config.toml
num_hidden_layers = 16
hidden_size = 512
num_key_value_heads = 8
norm_place = "pre"
qk_norm = false
parallel_block = false
init = "normal"
init_std_qkv = 0.023
max_grad_norm = 0.5
warmup_steps = 200
final_lr_fraction = 0.05
max_seq_len = 1024
doc_mask = true
max_steps = 4530
Each number is 500 + 40 x the weight over the matrix's rms, rounded and kept within 0 to 999. Layers, rows and columns count from 0. Numbers have three digits each.

# layer 6 MLP down (transposed), 2048x512, rms 0.124, rows 1946-1971, columns 128-255
491507527436521409478479518497525499483507506459541439454448507490450438594381460529517470433500479515471482559540496489486569490401455533500562437520533505517517565529499468488509530472513479444514416468532483455492429439518520547513501383504528465464526524395452487498546477498493501528517556466450529497509486505582526508491508561475508480447520461499529501453384513560552581480436
499427498559513526543584520547462501564554538469499549449479523516522507504474433429568463488496500557482434497496453482475474502479521495514454422501505515542465529476502522516458484516511505520470559482494481484459460546414525516506490492480490536464502431515438533490481457567555482512498427579437407476485429483531487515548508472436534486527509531505539516481531510563507484611502
580484511531454530442527498454487465469509557459447526499642505490427509520549521446533471477502541545487526504514469572471475507385464484482491450477515526421515501459517467517422452487492498570477542450555503520512455486508424545570476452466507512553511542528503518540493537475480469560525476479476518504532511487411511482460504520509457549519531547436494492489475507517547514504514
506572442442447542540544522534457422485473474443486533529473443486486515522551431490537537515510469466542467499448403537465492524542528537460561447534550545575501512483577516456465518485535547500439513443513540541487501473457488481485529443430411539487492532541574510461535464492459446590555435469481483580525553503535442488502451491517484461472511563502537495437431573448525434445482
477464421454477550504584463421516499486516464539550425540474479493475490533542458454525477467505548503542494525498542532517548515475514491466510539486545515556502516489477463534514481516465491570527499578461578479506432517504537531519504544487488453459481453541470442508530563477498530440499483499528513476473425489473477496503476492521486558483445447526496487541500501539554476479558
553512450464478484459542477427519461494481520424434515503500483570460529479586523460549519555487492523460486503484540580516584558496510461474460507569495516500553509552470533521522478490501474564471443529442490448485509438516491431491484493550551533544523504546516462486458480450419508439486524485451455491530512535537498507503480531515516564490482435530433481428546463545451498442490
544513440453528503510520471475513491545460549483453505467446467518431579480507414461551489538554548499545505452420552498520497437520467509488501534552490497534527476497542498502469466483588501463488514514464487545514512494509546444443498385490582500511482528497463468558510542507551458496527473528537481531556530515575505528484466489563483446553492528550510520549444489499505459539519
532579526477532428554457438528491594531546464515482472560499533517426511498478511507442482464478472623501514526546432534525510486503512461458477554442582528463555461514438555527486448432515516551510457511446517544432511517489476587496528494361389579469456500563488506485489512403487570409477444575543547480514519494503535438470509527506460525560511508506471367567480422404559562485502
437548475587503551540514483595467446475519501511437496504459483455548473497508482461550550449540523523512524516515533538506508507603434458457477538487500478496519488421530562512489457531495604494455555531462505470540450524473485544500494517502522510520507474574530466566445532515501536450430498507486502512505526541555473486498501523482552534474459523483439459462482507452561505471531
548503527522459492499445510472516507527482455513517442532503506524518506605494513478544524470521468458485477528543450489520560456567473483463505483522527503539442465494558559463499418478411478464483443473460485521436528533469436432509509521573562507454546507497420472562496469517551517535514474493497512494503525547546514523509531555524534508489570518404502517476510453444538532499485
450540610460508489500467460466476465509490544528538542435447488559496592524478505461544519446523517494492513398574519510486466463525477552417467532541549509379470477570498514492546478542522482566501495469546445525509512506507503547521504497478551549477560506504502519507452488534492433518489477538501503509524424471527466495566404522453500567471474456502583461459491508502498497447529
452532491564532474489534529511460444497475470527491503514518448491497505524471481493488498511493492493532474542501504499512525600461588507491535540476453457509540468399568479456575533501463410490492507546554475476547496412532531548526557554464484537457439482514469536455453488455557544485492510466548523549513451460577514502547545472492474477507482563469502482494600476489508516531500
406512519434526433444476497469541469512494491558480486576513456478503470507538482561446540456536499466395546450525473520527504451451456545518548477485481483540440585445539515437443520527489540463478457470496516426598529487525421446483509439441564507486419530509473544474448421486500458566512523513482481493532422398502452532532515476515515521490552584510485529468452522542499485469501
477456501488517454429602511514542504481491552516508447546472529473522508518523483510473489543532572459525489463462525505507427530537507500522488448501547517549460520480559500520455516562525553509516522477489509443450480496533366512512489498600420468560551475470545491505442490487488472555430547513492440502414513460510484490595542428454548475468504466537553426537461471552487504524491
512499533519494552414513555508484492495550560493524514518486560511466453522478500491494496500499477604518486516473499497486563523536500528503537496502508558442522552507500512427481463528546565535459476498522510489574487546511512544485583517493524535560532507518523530541469516501501461499525468536503500506480521479449507544424540510568574589446521483449509601457447482471467440461496
492497489508509404477554511498513476472506497512514496490492494523485479490502536521513579502585443452477519504444563438514458521432462496553459505533488463469487508524542498494598508412528506474532536529459515438526568481538473504573646456430452463509512460383499545566502564503463533522506470498528486534506562540472561481504473519525530518515473552526541412421524496493500470515498
471565539489472503540493510385476496445479567538453533505481426510508501510481460478466493495513486493458529436503532521438687472512582528501537559481438444535546494509472483488558520503578518485612456549448475560517486430521575597477572364543478502534467479457444483489436493567512494523515521557461453478528518497514522481527484547416598536508473445487498518507521546530472456467491
476455523564583511497500457442570554544623477544529446502458559567405592496506494562494537449436479472428438579496578469430516408547499350453600515547469534493503537563519506445531533474425468506515503552452485570462511517436494502564542501523594471535499389416491477467519435531487481496441494479486472481519538519526517404481509503485500496485501571459502524502461499530468497517517
491504513498505518516550494575590447449478469499521473399537556523474468527432485479521498429527492532433557483491493564561447548407485486446572543500465593502493460505485499501478491532542487500474541473525537532523495557428498506459461483474474488508572562483529475547483500453486494568474487497542479501490468437566480481484473531505504537480477488473451485498494513529411509511458
507491416478508423499485551503499521514527558463479538510522456562501473536492458474485441512420551481437562460540467505493447577554501538411485482471525460542457563422593487525518510474564554439457576475521546519506481598474465569509439453462514456507504485409514457511494468500540508517484512500506487537476628503534493516523407555468512456536554497485502523602522550510534513454491
497499526431450504548577514528481549491481471523497459564519456480542462524560508468513485418551403542514437472494542498542512522494484541578514504491444552456512582502506505477523432524557530476527590466498527508518481494505562480528503532521541516495504542462504509526459519472495474472490533491544505510512513482520500487521515533458413476516528535515445544519487493480456574481528
503509494520502546487465506475472536467432392465460504520515546435491443552514551615517523467504524394501608505496539549596544522454546517548492492478517494519469545570470480496549484561507552506520491490510459506493503510447446480462525509487532499537436471477486539525535533483521523559456486484520564497516443454577530513493542520587502483526459475460498476474432544446514474582522
494406472594544520519487492474540476491521555450477465451489511514503472513545520501444570535480630477583517483486480488514523517509515510489502521517570481441503508483541486462482500549536505524450399572482531457468476535460452488508483454485529509548370433444510546497544536512545514507474547484469461464497447485473512560509465529461473529498469487458482502521441548504574478490548
606485507452514491491559541519461492578500483526396528440528482517523541483539500494508446557456587554544486513514442503541537554519478524467473535499518495458470377560517545516492538508587495471476468484539517434580465528471529499471530533468437464579534509500461513500559537498505394490538442446537500587533438543483525491545544468443464540498437404441480557527517453473475506598514
511492426551544546492472464465492517432497469555479512504545486478627470537623523587579513475478419529536527442525494502514434498451504485447473564407464514445482498514505503479367512537498484441520475575509474544495504482508496524533509516427515569424557511537456493521567440515476549561471534508472530496500517507475491515536450538534500500478464541522478459533540520493464569573445
531518476471556482514469446468452530519501477475543513528597516461425505504499449519502457483476540509468460535469490473501471508462494523434478522486512465470504517481478506459480523499493504506506471458499480487441490529513503532480511483456470477526496493537513477530565570477543445493502508399490522497488531531542464476558537489476475500463493485548460486490529471502543470489461
# layer 6 MLP up, 2048x512, rms 0.121, rows 1947-1971, columns 128-255
471549544484525529616443503494505614541549508435472485485440535459491544573370470539492473498506462487540522504462493480471495430488540544470571531513565410548502442500551495502510481471495482445526544487542504551409515518505555474518513533482457500540521492418470521491487540437511503423498557463516471508522523429458487493491533464531537600476493442497475551496521478435455492501529
513542543500447495519494534541513485494507492542523483468573481521547515463514433561424470462484456502515536522389456503484454636568499497530531510518555400472520528475509552544488471462548456494534464483511525503480483505446598483512463493524462471516459491472502543441488509460500492526515527564441493497494564525460551475524500532534542504553485489550452468475497507414436509513456
522542498492561465554483561526557551509370584507505544534534469458476475440516442445475494486537549521606438498439456460495489472537428485448454424455433474510522505531495483528484483422531428533495543493573549534526515585498482525553545520495404479509534501570581576455529505479511461463551425510521455461489509518543477541495506495490486442455487543531547510507490535532521453506461
495512525475474479521505512531520479556476554462472496514455433517563451438508503446512491543501503516468565529521424543535451540471475494506543592563462483510508498495545475473465458459485460510468471454431471461528487525463506488485472520500538482541518561533504550476505513499494451516509484491436531511512509499502475513537488475478530456555517515530471503492475528446490470546496
479492430550518527512447525509557542550457527459455471457516575549534478483505529509562521511545461536506465572488530523527500555438465544452421377551462521532453434497523419589481547568531514588507587439537482534449447449501505495448495532472526472533536512507424532528510565478508495496461435489497453508556552455480487534558521454552452487523519523476527492481526483548487448533489
495518560476541445483410557436442491502456512498527500549510512509531558506507469578524539575470554523450490482492583409477498512430495501468414490454407438512494487510503514534453551507502475481499513470468444496505596491406413493523528464584566501495468475480458480538551496512513526437501487482470517500464450501475451471507490482525521565501514492481487608543444481457490578484503
530548489497573450587511501500490497513549548485541576580583469483488434494492487541564439532492473428575569492455452445490479521460517521543578585534450447530483495414452535546532423535508510529454463523435526475577464532581503497454529535519522459547509401500519459569556519632545455521451495481570494576414412490463472540467491505471528493478524481488559522487495512473528481529442
527552524469545440513474527446480448499457439478579577518519459446479582451468498533461531533501467525539465512533480484520475441497460520506477545492469511500553495606530458420549467500502451425522507499512511485528491416509516461512508469460378570479481555501491516537520444539504471543496579501512476512541487542496520537481598479505483499503486499508455393581505517482526519471519
541510523474497457501499570447493454501452498514534497366520523540574491513459526519501600454449552421583442443455480516509444553487497558479528409539539498461449478545506438496534437504450474444519406555456459503502531435381549576520445486541486548526473496540522565566529491474525453548462483546498466523445494476471433494535499465515455544509545546477507509514557442499505521543516
548537433491485489443564528450488466428467493487527502497567475567524459443478484448425444501492506474477461533484500494428479483471497556546486575470493476552576502420457502512491535501445535503516500473493497490496502555465461524517510492483500517502588433477518486495497475536422524519512486516554533542530501545546552542465523473481533539457502508490574566532484556521489537485484
516410501510562465479483486497593540494572484512586477514487499568523507484456483465549508470519534421497527374500489494494496448470535459488533487513492524493484489503455512530545480435493478516551497492544459477538529524439499556537488545436446502450477569475501557506576480497483494525512513522524494541459518452495495520496551489492491534520490603471487531549569522505534499496515
431515527512518465485574476525557510562524496547521489495503501525494449490487453486438521452435489522478495510438447471424502576521487501515519541506485486472478582580499466517463435440549496523496490466470495535586513505482519544496480496406501508550506553468495409483447487491519550505506455530525389542561516495478556507558579479477496513465540498583494471502490510470582567489483
443516539431488556537480544466509496489575469547503456534522525494449510468428540539621505479475488493505514463538549485511482523521527491477495490485471435459538535532487546473487474464496502539421458413437504428511458475507501543463488507511515424410481495502452457526498500485440575444567464382457529442565475571442481537419569545497453487488506545528509521534529524531443576493497
432512529470544452578434519491500491484584498549558520525583471458503501459532525495570467541509498472455518540439501521510488460537518543579528460604514532424521475480495462457575546456492495518542534496486531584599562505529511514459429487508495484439535512556520533563505451503458625559449479471464528523444504556490503532433487498443500402522440485477530510514541466489473536421439
477455456464452561472410458495523607581424515516579500482478517533578514475550473456517513434476458495533540531493452542504503415537538587405461482539574507433475463468554511441582528462531464491550533528475469508505488553403470501479467475533513490556490371546478406526506504508510462513430470550577533488517474465524616549521494459542503510443533516467500481552503490521502518451511
517548490537515483461472443564540450490532484523448504543463535514531535546488562535461528499445462530437495553528528473508520493517438567528433433488510448493518529473435554508512596576490465466523423556439505494489590486434461495469460482453528479584460522531449481531485538477483570469397477481414496477490502582564572514475540500549546520516509543469481549534513523494478505535450
462503437476509578474476516533529493523567565475433541451566560472467510480511495578494522486497508504517511568531484492489492547505500483503544488482478453494482471516583438501529486472522464406407485534454497495516482445482498502469547557474493526462513483503527541520497565454422490541546602537454464466455522432516488496537505441518480496515522473470506458481405445490535450608516
490516507546541504465478486549476529529507505481490588455520532494532527587527508473468552525498527443445483476429511554419469442559477561438436529514543493489518451461488513433509496463516505524483506484513492507525535515397583496493473477522512565468469503512524485494533538445474553436509496591587516463572524491429520570490475545482450520474492489535516507465504504535496521538489
477533519523449538451538439492511549492468474478451540531570553444524501543496491489578489492555420431545434507487444487420546519585448489487489424482512486449519479499514478489523544437510493492450478497609448525494499474428541518501505487521524459550589508461499546475580593527491441487491526470493493490507448545482558549535599465405493520497550487445525505454410411511533451505483
440438523544527485485513478481507469463460464470519547519456503536543548554501522527422477489512595491493539484523459495484515477573495477493515563494530478477495474551517461532503519588539489471469509482466475461522574418467441523478525486515497546534467517467524494552491482490469456460488476495517447482477521410512498556557471514454537458496462503490452425503503506462544474500527
523449536499529533531559533488462519442478468561522417519483539502560491544499527617534547511491513448482533445511531458559426523529470518446519543511523596519512472465458529551566503463496482529507612549500521451458492479488526527442477549512457482469491493550464505519553564554501553456488517461479452480490470483485585557490510552494528496527501531486472491562476520552542484464451
457581491514514511559529538439501507441498531517487507474479533510542481467502552523441542493511462477523472441533437528482499463479541544475493508513562505499474437455537465544464501514545513510493464441475480571474500502533543528497550425549592462553518559552584477484520593447475538455451530514477503545506552531548521458522524503503464570454513429481499455462556483516463486445473
451578475539467546493534444569514528495468527482472512433548487511578406513509542559512438514470453607435502528477427501525467541499505511498490409563541498509505536445506450469500532418502491513550485413546481579452529460477495566424462552560522570483557514551396477451537504481548458514433484499479514496501430488489431529477501519545489496546483546506500537502486498481526581451539
490502469512445442439483453580504457547548503417511539493565547586432524568474455522510495452469513484499422458565485595524480488465507472497504501547471489521575471476516510480480428441519469538514466506480467523558486538453494451451497491473473507558520560547485438505531560524465404467487533425514490507525506486489557406566453553541493514493484526452500491590499539596456436517481
439515473534466427519542494515488524442500502482453496493446516522526472551473527485542501466534479456515499432507436471486499477580503505523515392445492559584505463493548428476484478495457544472506558477502515591562490460464441519519510537529478569503484530453509500483476359470440525491503496542534425481455513495539515491508500522475534524497536469496484475501509491490454523539538